Weights of a small GPT-style language model, trained from scratch on English Wikipedia: width 384.
Each number is 128 + 32 x the weight over its row's rms, rounded and kept within 0 to 255. Layers, rows and columns count from 0. The size above them is the row's rms in percent of the matrix's.

# layer 12 attention query, 384x384, rms 0.064, rows 260-364, columns 128-191
size [101  93 103 102 101 118 113 118 117 114 125 117  88  93  89  96  86 104  81 108  85 109 119 112 120 118 116 113  79  73  81  84  85  93  88  95 107 108 110 122 112 107 112 110  79  89  78  80  84  94  82  96  67  92 102 106 106 114 116 123  66  69  69  72  71 101  81  97 115 119 121 119 113 134 118 120  64  65  63  84  85  73  86 113  96 122 118 123 117 123 112 124  41  43  48  55  61  61  79  64  75 102 131 137 129]
[[125 185 140  84 122 117 179 179 127  93 154  67 122 107 120 110 128 156 165 129 169  79 163 106  87  95 142 107  99 111 125 132  82 111 147 147 122 112 200 147 133 138 115 103 109 142 116 164 140 164  90 110  73 146  53 145 135 157 155  75 172 169 149 127]
 [158 118 106 130 139  42  92 154 173 154 146  94  89 133 205 144 156 103 146 159  95 128 130 148 172 128 151  95 130 171 140 158 133 131 152  78  69 131 124 124 102 103  72 172 183 109 157 131 141  82 134 152 163 131 113  74 150 120 135 102 150 167  50 137]
 [126 158 189 143 178  96 144 159  93 119 134 126 163 122 133  75 164 150 154 128 100 106 104 123 116  76 100 128 124 118 131 133 142  97 163 137 113  95 183 110 176 109 106 144 138 156 123  51 133 128  74  98 108 126 161 142  85 153 195  84 117 138 192 100]
 [153  84  76 156  96  90 112 119 142 189 116 165 217 141 179 127 143 144  49 152 177 129 118  87 128 153 131 103 132 157 125 113 163 178 100  92 192  95  71 136 110 114 102 147  90 131 136 207 159 155 183 158 134  79 123 106  75 116  55 168 124  70 134 130]
 [ 95 178 164  94 103 124 144 185 125  88  93 165 109 146  78  89  91 122 128  64 141 100 127 114  80 127  93 150  75 104 107 177  91  94 142 150 112 155 139 154 138 166 107  47 169 169 118  90 139  99 143 110 112 121 122 121 130 157 122  81 147 118  87 113]
 [120 153 147 139 144 160 104 100 105 127 156 111 117 138  90  41  75 176 122 120  66 145 182  92 115  67 109 139  92  94  67 140 189 152 188 115 151 142 161 111 125 143 174 163 122 147 162  75 144 103  55 105  90 204  99  93  97 133 176  54 110 171 189 101]
 [117 112  83 123 158 185 172 105 137 171 118 124  51 162 119 129 102 143  92 141  89 147 205 118 141 132  85 107 100 130 123 129 123 102 177 193  94 154 105 143 116 153 129 127 101 152 131  98 132  88 139 137 145 118 111  94 157 146 112 129 117 112 147 115]
 [139 167 162 137 152  63 183 158 120  90 187 143 112 165 137 115 125  95  90 115  74  78 100  99 105 120 126 142 142 102 130 132 137 120 118 133 124 143 158 145 147 148 116  59 112 140 124  57 161 113 175 141  82 110 194 119  89 137 176 133  75 150 120 115]
 [119 136 188 158 106 173 203 128 112 175 164 171  80 111 137 162 140 123 170 214 129 112  91  74 114  56  97 121 134 127 124 138  96 140 141 127 121 172  74 132 135 208 174 190 175  70 149  87 101  69 191 150 148 108 137 192 167 123 121 108 105 140  77 109]
 [167 133  80 114 133 148 169 139 168 108 132  56 146 135 119 138 131 128 126 116 133  91  82 174  57 175 113 196 130 106 154 169 163 108 125 159 169 155  84 107 141 141 161 104 125 168 122 158 134  90 144 130 130 158 156 127 108 143 110 132 170 112 113 177]
 [141 194 142 184 123  85 156 164 114  85 160 107 179 170 129 128  99 136 132 106 149 118 156 170  66  95  75 127 160  98 136 109 150 175 161 145  87 107 172 144 150 115 118 139 104 143  45 134 138 165 147 109 132 146 160 116 120 136 136 148  87 121 191  98]
 [136 164 134 150 138 155  94  64 149 134  89 100 137 179 200  84  91 124 119 110  81 130 148 103 146 123 119 109 110  71 150 113  95 170 186 191 139 150 138  84 134 105 169 157 140  42 189 127 147 122 110 155 118 143  82  99 106 120  92 125  90 126 167 137]
 [120 113 160 101 123  67 129 123  89 134 113 195 146 112  87 174 127 174 122 137 145 108 162  89  90 122 156 120 113 191  96 111 127 153 148 153 187 105 126  90 141 122 130 108 171 139 113 139 134 161 113 122 117  43 166 197 153 152  83 123 129 133 125 137]
 [185 138  87 128 151 129 102 102 141 103 145 125 142 140 102 135 151 178  90 155 115 215 112  69  69 156  87 129 106  98 144  78 122 158 149 134 127 105 122 115 109 122 125  70 110 134 118 114 160 179 183 146 157 114 170 157  73 121 155 140 128 210  93  67]
 [184 141 103 119  82 146 180 149 202  84 100 118 141 108 126  83 129 101 138 128 159 141 158 114 108 119 108 154 154  71 132 159 135 121 136 150 110 153 190 173  60 126 135 115  49 118  87 118 136 204 155  31 116 132 158 105 142  68 100 118 158 220  98 140]
 [153 109 157 113 116 127 154 186 128  57 142  97  89 141 106 129 125 129 160 137 153 146 112 145 115 143  87 137  96 124 140 119 188 126 131 116  92 152 196 153 128 110 138 143 117 155 135 118  86 142 106  89 122 119 142  89 134 167 135  79 164 153 159 125]
 [217  87 125 109 112 137  93 145 159 182 123 137 156 124 124 147 128 155 152  97 111 115 146 180  94 139 172 141 166 113 133 157 145 112  76 102 149 125 158 131 163  92 168 187 103 104 105 140 105 153 116 103 114 132 114  88 122  72 118 152 131 131 109 135]
 [ 86 106 112 123  95 184  75 100 159 162 106 108 144 137 134 173 105 125  96 136 151 155 159 102 141 124 108 101 132 141 140 150 128 152 113 131 171 146  29 158 109  92 133 130  65  38 154 169 106  79 144 121 161  96 117 156 147 111  95 205 106 115 126 142]
 [155 100  85 138 146 120 111 122 145 141 141 100 151 150 191 136 122 126 153 166  97 102 156 131 150 149 182  76 134 135 125 107 207 138 134 102  97  78 157 139  90 112 159 208 138  99 138 140 125 123  59 122 133 102 149 103 129 131 140 153  95 193 159 129]
 [161 135 175  80 163 123 186 181 140  84 104 112 111 169 122  93 156 105  85  74 127  89 139 103  58 127  56 116 137 141  87 178  87 112 193 112 150 167 170  66 139 123 108 118 183  91  83  60 109 106 191  39 120 154 158 139  86 132 106  78 103  80 118  99]
 [140 119  67 168 119  73 150 125 144 119 133  71 109 131 112 162 122 146 150 169 124 113 104 141 157 125 155 142 120 117 194 113 127 164 115  97 102 120 137 132  68 125 119 182 161 133 113 182 130 164  39 137 100 109 159 133 114 161 124 225 114 152 157 168]
 [ 85 127 138 108 157 182 148 147 117 129  85  95  91 150  85 120 140 106  87  86 150 137 172 116  45 118  91 148 107 137 143 176  84 121 119 161 212 175 178 109 137 117 106  80 106 123 135 107 127 145 123 135 147 149 154 152  96 171 174 150 120  92 142  96]
 [ 89 146 115  82 147 164 137 166 116 158 113  40 131 108 204 202 179 115 111 167 172 155 167 100 149 123 114 131 152 225 148  71 108 101 117 132  80 170  86 152 167 133 118 102  77 126 211 147  85 139 133 172 121 129 121 181 136  81 105 162 134 141 135 149]
 [173 120 126 141 154  84 179 175 181 123 156 177  66 175 141 176  86  96 162 138  84 181 113 153  92 150 100 171 188 141 132 103 171 172 135 111 161  72  83 149 103 136 102 190 148 144  96 130 156 127  86 126 169 134 121 109 193 146 140 174 184 111 156  88]
 [121 173 150 130  78 107 152 157 119 130 147 150 158 146  97 116 107 110 106  83 148  61 123 121  86 143 158 155 146 103 104 183  84 129 110 134 113 162 197 126 100 135 134  92 146 136 103 124 148 147 184 148 133 129 171 144 103 103 117 149  82 105 153 128]
 [115  77  87 118 134  94 113 162 176 147 110 154  90 121 151 159  87 152  77 162 147 129 140 130 149 136 125 101  86  70 157 135  86 116 140  98 188 111 155 121 113  91 193  90 172 151 111 179 169 120 110 106 133  77 119  68 119 120 159 180 142  60 122 142]
 [154 126  97  97  84 114 103 132 158 124 134 196  69 123 122 161  67 149 130 136  85  94  97  92 164 156 129  94  61 167 113 117 116 157 125 127 106 118  99 208 152 189 128 129 209 102 135 128 144 102 182 165 136  72  96 124 160  73 106 112 156 135  51 146]
 [173 143 138 147 109 101  77 137 111 120  61 171 138 152 101 141 127 120 152 134 122 144 163 145  94 155 155 182 145 107 104 157 123 137 111 115 154  97 164 117 141 148  93  73 129 159 132 131 172 111 125  70 152 152  81  91 144 145 197 102 147 180 119 155]
 [ 81 193 173 119 101 110 168  90 116 113 174 100  94 142 141 125 119 167 142 201  76  76 155 165 167 142 115 151 156  98 137 112  55  98  66 177 146 164  78 114  94  53 154 167 128 132 127 138 139 198 123 136 147 143 114 120 109 167 126 101 127 133 134 129]
 [ 99 134 134 207  98 130 135 148 115 133 124 164 130 133 164 114 212  88  84  91  68 185  96 106  54 148 121 148 124  89 131 120 165 123 156 143 136 111 133 138 125 131 100  99  80 119 122 124  96  80 106 189 136 152 152 113 159 147 118 118 124 118 143  75]
 [133 168 124 207 114 112 149 141 163  68 136 105 110  83 123 136 129  94 160 136 124 156 129  99  42 122 120 106 175 189 141 122 185  69 104 186 159  88  91 125 173 191 122 110 133 137 160 107 112  88  67 132 116  83 126 107 161 111 128 106 156 110 158  99]
 [ 84 149  99 135 175 100 119 132 126 118 108  98 131 132 135 131 128 112 125 105 119 115  94 117 112 109  89 100 136 138 154 120 179  53 123 136 143 128 121 135 157 154 126 105 116 161 173 162 119 133 146 114 155  67 150 111  91 130 139 139 124  62  83 123]
 [144 110 114 114  87 151 169 127 131 153 147 163 151 108 146  37 170 164  88 101 159 134 145  91  93 150 131 127 136 183 115 128 130 109 113  98 119 134 159 107 121 170 123 127 113 123 105 116  80  97 150 176 148 106 137 168 158 116  54 127  77  81 199  95]
 [ 93  82  86 144  81 155  68 139 168 111 129 144 118  89  98 112 128 136 144 115  92 193 147 198 127 126 156 157 138 122 145 134  82 178 148 117 197  85 100 143 119 120 120 223 102  77 119 141 164  59  56 142 131 123 145  88 243 111  89 131  96 161  95 118]
 [106 123 116 165 161 102  90 116 142 118 173 163 140  67  89 154  99 121 127 106  99 128  96 101 175 110 145 106 126 143 166 125 109  98 163 101 153  94 180 133 144 142 138 111 101 174 132 128 180 134 120  95 173 139 111 199  63 130 152 159 123 148  85 104]
 [154 160 159  98 121 138 112 156 114 166 106 137  92 141  85  48 156  98  79 130 118  54 141 129 126 130 111 139  90 127 132  92 166  95 132  88 152 158 122 142  98  77 132 101 123  94 139 155 147  76 170 173 115  92 129  94 126 138  99  82 133 165 117 126]
 [156  52 112 119 119 142 113 134 130 146  99 144 106 111 125 138 143 100 119 137  59 124 157 127 132 131 122 143  93  77 118 145 147 157 136 131 113 133 125 126  81 114 191 171 159  78 114 145 126 127 114 163 113 118  99  93 168 124 200 126 139 157 166 195]
 [101 151  63 147 166  94 116 120 208 165 145 175 140 148 119 106 120 156  94 133 163 109 127 100 160 152 109 127 132 112 130 129 102 119 131 194 122 165 159 162 132 141  99 107 120 108 132 142 109 127 126 116 200 107 138 168 115 141 131 139 134 166 118 168]
 [ 91 177 123 133 128  52 172 127 157  99 100 176 114 104 156 118 145 145 129 156 171 159  92 116  88 104 166 136 146  81 133 151 146 150 113 112 134  98 108 151 119 152  91  64 102  70  98 156 101 112  81 158 136 104 159 110 146 111 100 172 147 107 144 131]
 [143 127 154 120 136 187 138 125 167 186 169  87 113 200 118  98 103 119 106  97 121 117 154 137 104 132  44 145  85 121 132 192  87 108 169 168 118 127 135 150 140 152 175  96 114 165 187 147 120 114 109 102 110 158  73 185 109  95 158  82  94 128 100 148]
 [ 91 141 112 103  59 139 130 105 120 134 160  95 129  80 147 149 105 145 115 110 142  91 146 141 191 124 211 142 151 122 130 123 137 124 122  97 143 166 105 127 135 159 146 142 136  89 139 167 155 127 144 122 107 103  92 154  93 120  85 191 130  94  57 121]
 [ 66 200 147 127 154 113 119  81 121  95 185 145 163  47 148 120 135 106 150 146 191 129  86 105  95 115 216 131 184 113 126  85 146 151 113 113 149 110 121 113 142 157 109  63 153 108  74 117 124 112  85 119  84 148 120 150 125 119 102 195 182 115 106  93]
 [118 124 120 116  94 118 129  78 102 161 131  75 149 100 118  94 100 148 162 120 129 108  99 129 106 109  94 116 110 145 158 142 158 100 155 141 171 139 129 136 139 159 170 121 161 133 124 109 116 105  70  44 171  94 117 124 114 144 173 173 169 164 113  39]
 [127 121 141 147 125 203 146 112 102 133  73 144 115 156 125 129  93 127 117  51  91 182 175 169 180  94  72 116  89 145  94 157  71 164 110 128 146  96  88  80 169 148 110 195 103 158 127 124  95 128  84 166 151 151 122 116 131 136  97  99 118 139 145 114]
 [119 129 108 154 115 108  64 119 114 189 156 212 148 160 147  90  94  78 100 138 146  87 113 156 108 109  93 115  99 169 132 159 193 100 123 181 106 114 109 137  76 117 188 157 171  49 162 178 103 124 109 157 148 112 210 125 126 122 136 123 117 124 144 166]
 [116 181 129 115 130 130 128 113 139 106 164 109 119 137 144 119 135 149 134 168 125 100 184  85 113  41 171 156 146 107 112 113 138  82 104 120 183 144 119 145 193 146  76  98 122 161 159 136 113 124 118 134  63 120 128 161 172 140 132 127 137 126  79  95]
 [117 131 128 106 162 110 113 118  95 124 162 121 122 103 128 151  56 117 178 178 165  63 108 128 109 134 148 115 111 102 153 121 112 126 107 120 126 194  89 152 230  97 127  90 172 134 133 164 131 194 116  65  38  66 111 164 130 143 172 131 226 133  85 148]
 [173 207 159  71 162 108 111 155 127 130 204  84  91 146 122 135 134 133 134 195 191  49 111 101 106 142 141 164  93 154 151 134 157 125 141  75 140 126 126 151 188 135 147  90 167 127  96 138 143 162 130  79  94 118 129 194  75 130 112 113 161 127 114 149]
 [ 88 185 148 121 146  84 164 128  71 111 155 105 135 134 110 114 137  65 186 156 157 109  99 130  96  96 156 119 149 177 166 108 152  54 108 151 179  98 163  91 160 155 129 115  78 168 181 132  97 184  82 110 139 150 118 216  82 136 157 116 159  79 107 137]
 [148 209 150 151 129 119 116 114 110 205 160 114 134 139  68  98 100 126 117 158 141  51 123 123 112  95 125 123 136 108 113 145 155  88 131 139 126 166 100 153 149  93 150  27 120 129 102  93  60 162 135  79 134  51 137 131 135 140 123 126 163 113  99 133]
 [148 132 183  97 105 155 107 151 128 176 112 148  57 161 120  85 169 107  85 207 134  60 124 118 144  99 111 159 138 121 143 125 155 151 129 129 126 120 136 163  77  76 143 126 195 121 108 127  96 159 130 130 114 119 156  57  92 145 172 175 164 132 133 115]
 [121 132 178  92 138 148 165 139 117 182 168 184 139 124 119 115 161 112 144 129 138 147 168 141  94 164 117 148  92 132  90 178 153   0  99  94 137 122  93 138 113 165 103  66 105 112 131  81  86 127 221 124 139 130 129 142 186 148 108 104 154  85 123 156]
 [105 165 109 106 146 108 130  97 174  83 140 113 159 112 159 179  93 139 171 149 231 148  90  84  61 141 181  83 147 107 126 126  82  76 108 123 158 129 142  90 154 159 142  98 151  75 110  61  98 113 102  94 136 101 156 152 136 106  93 122 135 124  88 118]
 [168  97 187 205  92 156  96 206  75  72 107  80 146 147 160 156 127  97 120  97  91 113 131 162 149  89  84 138 157 211 128 126  92 182 102 131  94 128 155 154 117 116 129 133  69 110 146 181  89  97 140 139 156 149 137 138 138 144 171 154  96  83 144 128]
 [100 153 123 170 153  84 178  86 132 104 157 132  65  90 125  89 167 128 115 185 161 101 120 124  94 123 219 121 164 106 141 124 132 179  83 164 146 169  80 130 104 172 136 115 199 133 123 121 110 172 114 143 140 103 164 154 141 169 124 146 166 113  53 117]
 [138 143 151 129 122 153 164 118 127 170 105 173 125 159 119  74 115 151  35 167  71  98 104  66 120 110 100  92 130 148 128 178  95  97 125 125 107  86 153 155 140 100 111 163  63 127 124 136 129 133 170 166  87 120 143 129  98 111 161 137  64 148 152 191]
 [132 132  88 108 192  81 117 223  73 111  86 164  73 152 130 145  67 127 118 172  97 151 156  90 130 152  61 131 145  99 154  78 155 154  81 100 133 145 146  74  97 123  79 100 113 125 116 147 174 109 205 144 177 100 149 122  86 163 141 184 122 101 157 159]
 [111 133 114  86 127 110 146  94  68 132  96 152 146 115  91 159 129  70  91 162  84 123 105  91 155 106 142 138 136  98 138 143 190 138 157  95 111 109 134 159 123  88 103 115 147 143 123 118 181  96 120 146 110 133 138 164 101 128 169 135 115 117 158 107]
 [ 83  79 124 146  74  78 133  71 129 139 171 161 185 158 107 135 141 113 112 124 146  82 158 109 143 140 134 148 153 101 155 156 143 137 138 112 113 165  93 168 128 117 131 105 177 118 115 159 144 154 194 121 114  86 148  84 108 153  93 154 159 181 127 124]
 [ 93 151 122  64 126 143 118 137 138 104 137 184 116  80 136 142 141 149 134 180 144 147  87  32 114  81 186 128 162  99 135  87 152  83 129  94 154 134 133 141  74 170  65 104 135  71 146 139 121 131 121 120 113 102 129  83 168  94 143 159 162 116 117 141]
 [131 111 193 132 115 171 147 113 112 111 168 116 104 153  97 153 158 148 151 148 147  70 169 141 144 159  94  78 130 107 124 122 125 136 195  96 150 161  92 182 134 116 172 126 104 101 124 143  97 145 166 142 107 127 198  94 128  83 174 107 127 110  92 110]
 [172 119 131 131  89  64  81 113  99 140  69 155 184 141 144 128  97 144 103 100  75  99 123 136 177 138 181  86 150 139  60  96 110 144 197 109  59 145 139 170 165 114 114 173 141 118  56 106 111 119 193 117 127 104 133 150  95  96 169 152 170 105 148  79]
 [ 79 191 160 128 153 142 139 140 142  91  83 149  95 148 118 128 106 188  82 172  74 198 153 140 197 155 132 111 119 141 101 128 146  71 114  94  55  93 145 151 134 135  54 162 114 107 120  95 172  65 133 144 140 203 139 106 122  95 162 109 138 115 142 128]
 [122 193 105 122 100 152 157 115 169 115 148  60  95 104 171 124 105 141 177 163  92 138 172 156 140 111 137 155  91 156 143 123 162 124 106 182 109 133 117 122  82  74  96 144  75 149 118 114 165 143 105 130 147 131 132 112 156 183 155 104 170 127 122 146]
 [ 80 232  91 123 112 151  96 140 176 102 133  78 107  96 166 115  41  73 138 133 137  96 121 132  93 113 166 137 109 109 121 124 166 133  68 136 106 105 174 155 142  97 158  75 128 149 136 143 178 134  75 135 132 108  83 101 156 142 152  99 175 173 147 185]
 [ 99  81  68  82 143 168 121 153 140 132 116 133 117 124  86 163 123 113 157  87 192  93 160  83 102 163 178 101 129 148 176 111 121 124 120 174 131  98 121  99 119 153 142  94 118 172 119 139 146 137 109 113  91 102 128 109 160 188  76 101 101 172 154 209]
 [156  81 120  80 190 149 131 135  97 119 109  92 150 185 143 111 138 130 138 154 121  80  97 150 132 141 143 104 126 159  94 134  70 143  96 115 153 120 153 110 163 154 156 193 158 131 170  83 151 147 144 204 127 188 169 107 122 130 113 145  91 128 138  69]
 [120 105 133 114 107 112 141 115 141 155  94 103 143 117 170  87 162 123  93 150 148 124 144 220 136 123 117 119 154 103 115 166 173 145 115 126 104 157 107 101 142  74  98  78  90  67 148 158  68 118 110  94 192  67 108 140  41 110 110 146 114 101 107 125]
 [125  84  77  98 121 155  78 123 130 159 144 113 113 126 144 140  98 138 165 114 105 126  96 108 153 115 123 154  99 136 129 101 122 143 101 135 101 138 150 149 112 134 159 214 140 130 126  96 139 212 132 190 118 174  79 132 167 115  95 136 114 121 153 159]
 [155  95 188 124  58 140 147 138 121 185 137 180 112  65 136 192 120 154 176 107 172 136  97 163 201 181  88 131 102 110 131 138  87 157 112  84 105 145 121 188 215 148  91 135 131 112  62 141 135 174 190  96  87  75 100  75 175 131  94 129 159 138 123 131]
 [129 121 119 115 100 172 160  73  91 168 113  33 158 131 136 103 141 159 103 122 174 124 178 125 178 174 173 168 150 174 117 148 132  85  44 165 127 146  97  82 147  75  65 111 134 117 120 148 118 136  86 122 104 109  58 113 134 160 103  68 127 146 131 146]
 [178 154 108 121 148 157 140 133 129 166 173 134  98 171  79 143 184 161 144  99 126 122 167 120 101 103 191 181 116 152 170  74 127  63 113 126 125 106 139  85 109 129 146 103 126 111 156 137 165 144  74 122 190 121 172  98 110 110 152 125  79 109 223 165]
 [162 103 163 113 113 142 141  97 188 183 115 125 116 123  67 114 125 151 102 138 159 137 125 122 168 168 124 117  32 182 108 160  92 176 123 124  81 199 154 203 127 171 101 102 164  80 129 140  70 150  65 139 127 106 135 151 146  72 164 111 155 116 117 121]
 [137 125 149  79 144 170 155 160 100 146 157 101 136 191 147 135 124 126 116 173 113 102 136 174 165 162 140 133 128 175 189 143  93 132 113  86  83 187 146 235 111 134  94  99 122 107 104 148 113 150 155 139  99 112 146 175 127 128 156 117 119 100 147  69]
 [102 155 159 187 126 101 125  71 134  88  93 167 154 107 149 127 125 126 137 126 144  97  90 113  59 154  83 105  83 140 113 133 114 151 124 128 162 103 129 104 123 113 127 205  90 138 103 148 124 130  80 106  95 131 105 154 102 109 197 109 122  87 138 170]
 [150  59 103 154 170 135 193 156 140 133 159 186 112  70  70 160  76 118 123 109 112 119 107  84 129 181  88 130 110 125 121 157  88 135 130 107  76 176 100 199  92 118 175 117 133 139 129 139 170 127 154 100  75 120 137  88 108 125 134 149 112  83 143  99]
 [138 108 175 165 133 114 146 115 161 137  70 173 111  80 170 127 151 204 161 111 148 143 182 116  92 137 166 151 159 192 146  76 137  62 132  95 142 143 160  80 107 149 102 121  99 107 117 131 149 143 193  97 194 171 165  78 113 138 129 111 131 139 189 148]
 [ 79 113  74 103 102 153 110 161 145 125 140  69 130  87 200 176 128 160 155 123 108  81 112  70 129 131 123 122 116 112 150 149 167 121 144 183 175  74 134 175 146 127 149  67 160 111 133 139 145 100 125 158 138  99 128  92 138 126 132 145  92  97 133 122]
 [123 122  89 118 113  63  81 160  99 131 146 108 118 100 128 156 126 116 140 171 127 155 144 141 117 120  96 101 133  73 138  98 139  48 140 136 118 121  76 131 162  87 113 139 125 141 121  91 152 143 148  69 119  97 136 183 132 108  96 110 153 131 191  73]
 [163 136 168 140  97 115 147 141  81 153 127 125 138 189 153 148 162 172  94 168  87 153 134 112 143 118 111 119 102 124 105 154 138 122 129 105  69 158 171 164 131 128 128 141 137  85 123 124  95 129 134 227 115 159 128 159 160  75 180 171 146 129  47  59]
 [ 92 205 165 112 101 126 175 135 107 132 123 138 102 166 178  74 141 213 131 184 152  87 116 165 134  84 138 121 146 124  92 126 181 135 170  97  88 167 130 104  97 144  79  83 115 113 135 167 122 133 166 151 109 104 133 186  99 102 156 149 137  96  92 112]
 [105 173  92 109 118 111 138  82 187 125 160 114 113  95 140 139 153 162 151 122 203 100 145 117 115 102 167 118 140 158 154 127 161  84 136  99 117 154  84 180  85  99 120  41  59 151  78 179 138  74 119  62 157  55 129  88 115 143 125 131 121 159  92 159]
 [126  83  52  93 137 209  95 138 164 115 135 127 117 131  95 168 125  96 154 135 199 141 143  97 125 159 148  97 143 178 133 117 126 109 139 139 169 132 170 155 131 159 171 163 185 122 137 110 132 126  86 147 111 137 133  85 193 138  53 103 101 131 173 181]
 [ 87 110 152  92 123 105 133 101  72 187  88 185  99 100 130 177 141 167 126 110 120 136 142 171 111 102 130 142 105 103 164  97  97 126 106  93 103 106 171 119 123 168 127 122 104 148 122 139 143 175 164 145 111 165 126 194 207 179 136 160 160 113 185 115]
 [ 94 102  86 134 140 180  83 158 185 101  96 133  92  91  96 132 104 139 149 126 136 149 139  91 152 153 131 138 148 115 155 137 185  68 146  86 156 146 141 128 113 140 163  67 171 140 100 108 161 114  73 137 105  83 107 160 135 108 110  82 107 172 124 114]
 [179 152 131 148 112  97 129 151 164 119 109  59 122 148 136 136 146 149 128 100 110 167 182  79  66  80 134 154  82 130 169 147 167  85 189 139 106 184  96 100 115 145 134 108 142  97  86  92  83  78 129  51 115 187 153 186 153  93 144 106  39 161 105 191]
 [ 77 147 120 182 117 168 104 109 124 159 137 153 138  70 117 189 126 156  89 102 103 139 111 101  75 164 128 123 134 121 111 113 134  87 109  96 115 115 155 162 124 152 140  83  93 129 143 106 134 120 177 131 128 125  92 134 103 123 110 149  82 136 118 136]
 [134 127  97 128 157 129 194 113 108 145 155 111 156 145 110 135  87 194 131  95 129  64 160 110 163 138 155  84 198 132 111 164 132 107 114 141 145 138 116 139 154  93  87 144 116 190 164 108 150 134 197 158 150 182 132 178 129 120 151  89  49 126 127 102]
 [133  84 131  95  70 159 165 106 135 115 141 109 152 122  48  80  92  84 125  87 126 142 127 100 133 119  23 135  77 151 110 152  85 109  64 148 112 109 135 129  90  62 153 124 143 103 128 113 121 123 152  56 138 137 157  55 153 170 155 162 121  61 143 125]
 [137 159  94 167 134  75  93  97  67 109 104  92 139 135  86 173 118 164 191 130 101 162 133 151 103  45 137 126 152 144  77 138 179  60 129 140  79  88  96 161 109 137 138 124 107 114 131  90 151 136 116 149 102 128 144 203  95 146 134 131 147 124 161 166]
 [ 98 107  97 120  93 130 102 136 142 164 178 166  74 129 161 174 139 121 160 137 218 136  86 129 104 119 134 120  76  96  87 153 141  84 121 170 102  78 138 160 128 171 155 137 144 108 141  86  66 156 121 124 126 216 100 120 139 127 157  89 151 147 109  95]
 [202 147 167 145 147  89  52 143 163 133 137 115 169 101 124 128 211 149 123 136 135 116  99 124 107 164 141 149 119 129 186 144  84 149  99  61 119 116 144 142  98 133 134 126 203 126 125 128 103 144 123 149 157  96  82 117 137  86 132 181 154 181 107 132]
 [124 137 139 121 115 130 122 122 141 141 154  72 145  85 118  71  67 134 134 132 172 133  89  74 168 139 112 138 129 143 117 146 188 143  93 130  50 205 160 122  86 124 158 133 119 140 147 164  76 102 134 129 142 106 134 161 118 112 139  57  66 155  51  97]
 [ 77  93 135 122 154  80 134 104 174 131  61 102  97 148 129 171  64 192 132 116 109 181 156 154 157 117 104 146 175 140  95 144 155 165 154  91 106 125  76 124 149 160 110 140 107 155  87 161 152 158 130  61 132 152  77 122 125 104 119 116  98 111 143 140]
 [155 148 160 129 189 120 197 102 112 161  77 162  69 160  95 127 142 135 140 163 123 102 122  69 123  93  93 141 132 187 104  98 193  70 163 140 118 139  75 171 161 121 102 167 169  97 116 109 100 147  95  91 130 143 145 130  47 126 154 127 114  90  89 158]
 [ 82 143 124  78  77  98 113 136 170 117  83  72  97 145 168 160 107  86 174 173 156  85  81  85 128 165 154 129 117 109 124 149 177 100 157 128 181 148 162 127 113 161 159 136  76 102 148 184  91 116 142 161 113 111  83 110 220 130  96 126 120 156 157 178]
 [194 165 141 172 113 138 164 124 133  87 136 150 168 123  93 160 164 163  98 141 145  71 183 128 117  97 103 119 128 143 146  92 115 142  97 133 132 120 100 131 128 155  50 101 141 114 121 147 122 155 120  81 128 151 196 136 103 126 138 165 116 180  60 100]
 [111 118  63 135 123 137 105 150 139 113  74 125 149 157 146 122 190 106  89 131 103 137 126 154  87  55 136 210 148  26 111 141 149 131 153 132 145  73 198 128 123 115 138 183  94 118 175 110 163 107 116  73 173 116 132 159 141  69  87 159 101 149 113 108]
 [113 125 110 148 105 144 115 154 123 125 134 163 133 131 165  86 179 169  66 152  55 115 105 161  81  46 122 167 114  42 109 124 155 168 120  98 138  98 164 150 118 125 106 208  96 122 137 133 111 139 127 138 182  53 120 130 114 105 108 133 105 111 123  92]
 [186 126 127  97 156 112  95 147 130  92 101  88 105 140 141 142 115 132  89 130 128 182  82 171 161 176  97 166 147 125 160 176 135 117 130  79 133 152 105 113 132  92 114 122 153  95  99 151 127  71 128 114 194 140 139 125  70 101 110 156 141 181 140 131]
 [105 132  89 138  63 178 116 138 128 149 154 163 166  98 129 117 155 176 129  97 100  73 159 107 144  90 188 149 165 118 131 135 123 135  71 108 151 102 156  97  78 108 112 130  89  96 113 108  70 154  82 221 190  46 128 110 173 120  86  96  99 131 144 126]
 [ 87 149 131 198 175 100 124 130 199 175  74 142  91 153 174 120 116 140 146 124 177 120 114 141 110 123 121  96 133 115 128 147 184 139 116  67 122  65 206  85 142 138 146 115  87 101 116 153  98 104 119 172  58  89 149 127 115 125 149 172 152 151 115  71]
 [157 144 119 128 167 117 105 136 157 112 120 124 193 115  92 122 105 110 114 154 103 122 135  95 113 165 180 142  93 137 122 154  85 177 140  63 135  99 106 102  95  48 159 153 171 119  96 120 101 109 155  99 136 170 120 144  82 115 147 134 159 123 110 107]
 [ 92 104  84 118 129 134 123 180 180 118  94 118 143 121 135 120 100 112  69 125 137 178 107 161 127 144 120 142 110 123  97 130 124 150 136  90  98 134 110 123 100 135 185 141 174  94 125 118 105 148  97  88 184 125 135 175 183 111 131 102  75 197 103 172]
 [ 87 168 125 131 141 130 161 186 143 121 210 164 118  77 182 145 136 110 109 136 157 117 113 214 177 118 130 111 143 146 158 134 157 178 142 135 149 137 146 125 154 174 165 108 155 161 103 143  64 164 187 101 140 160 159 106 130  79 107 132 116 145 131 175]]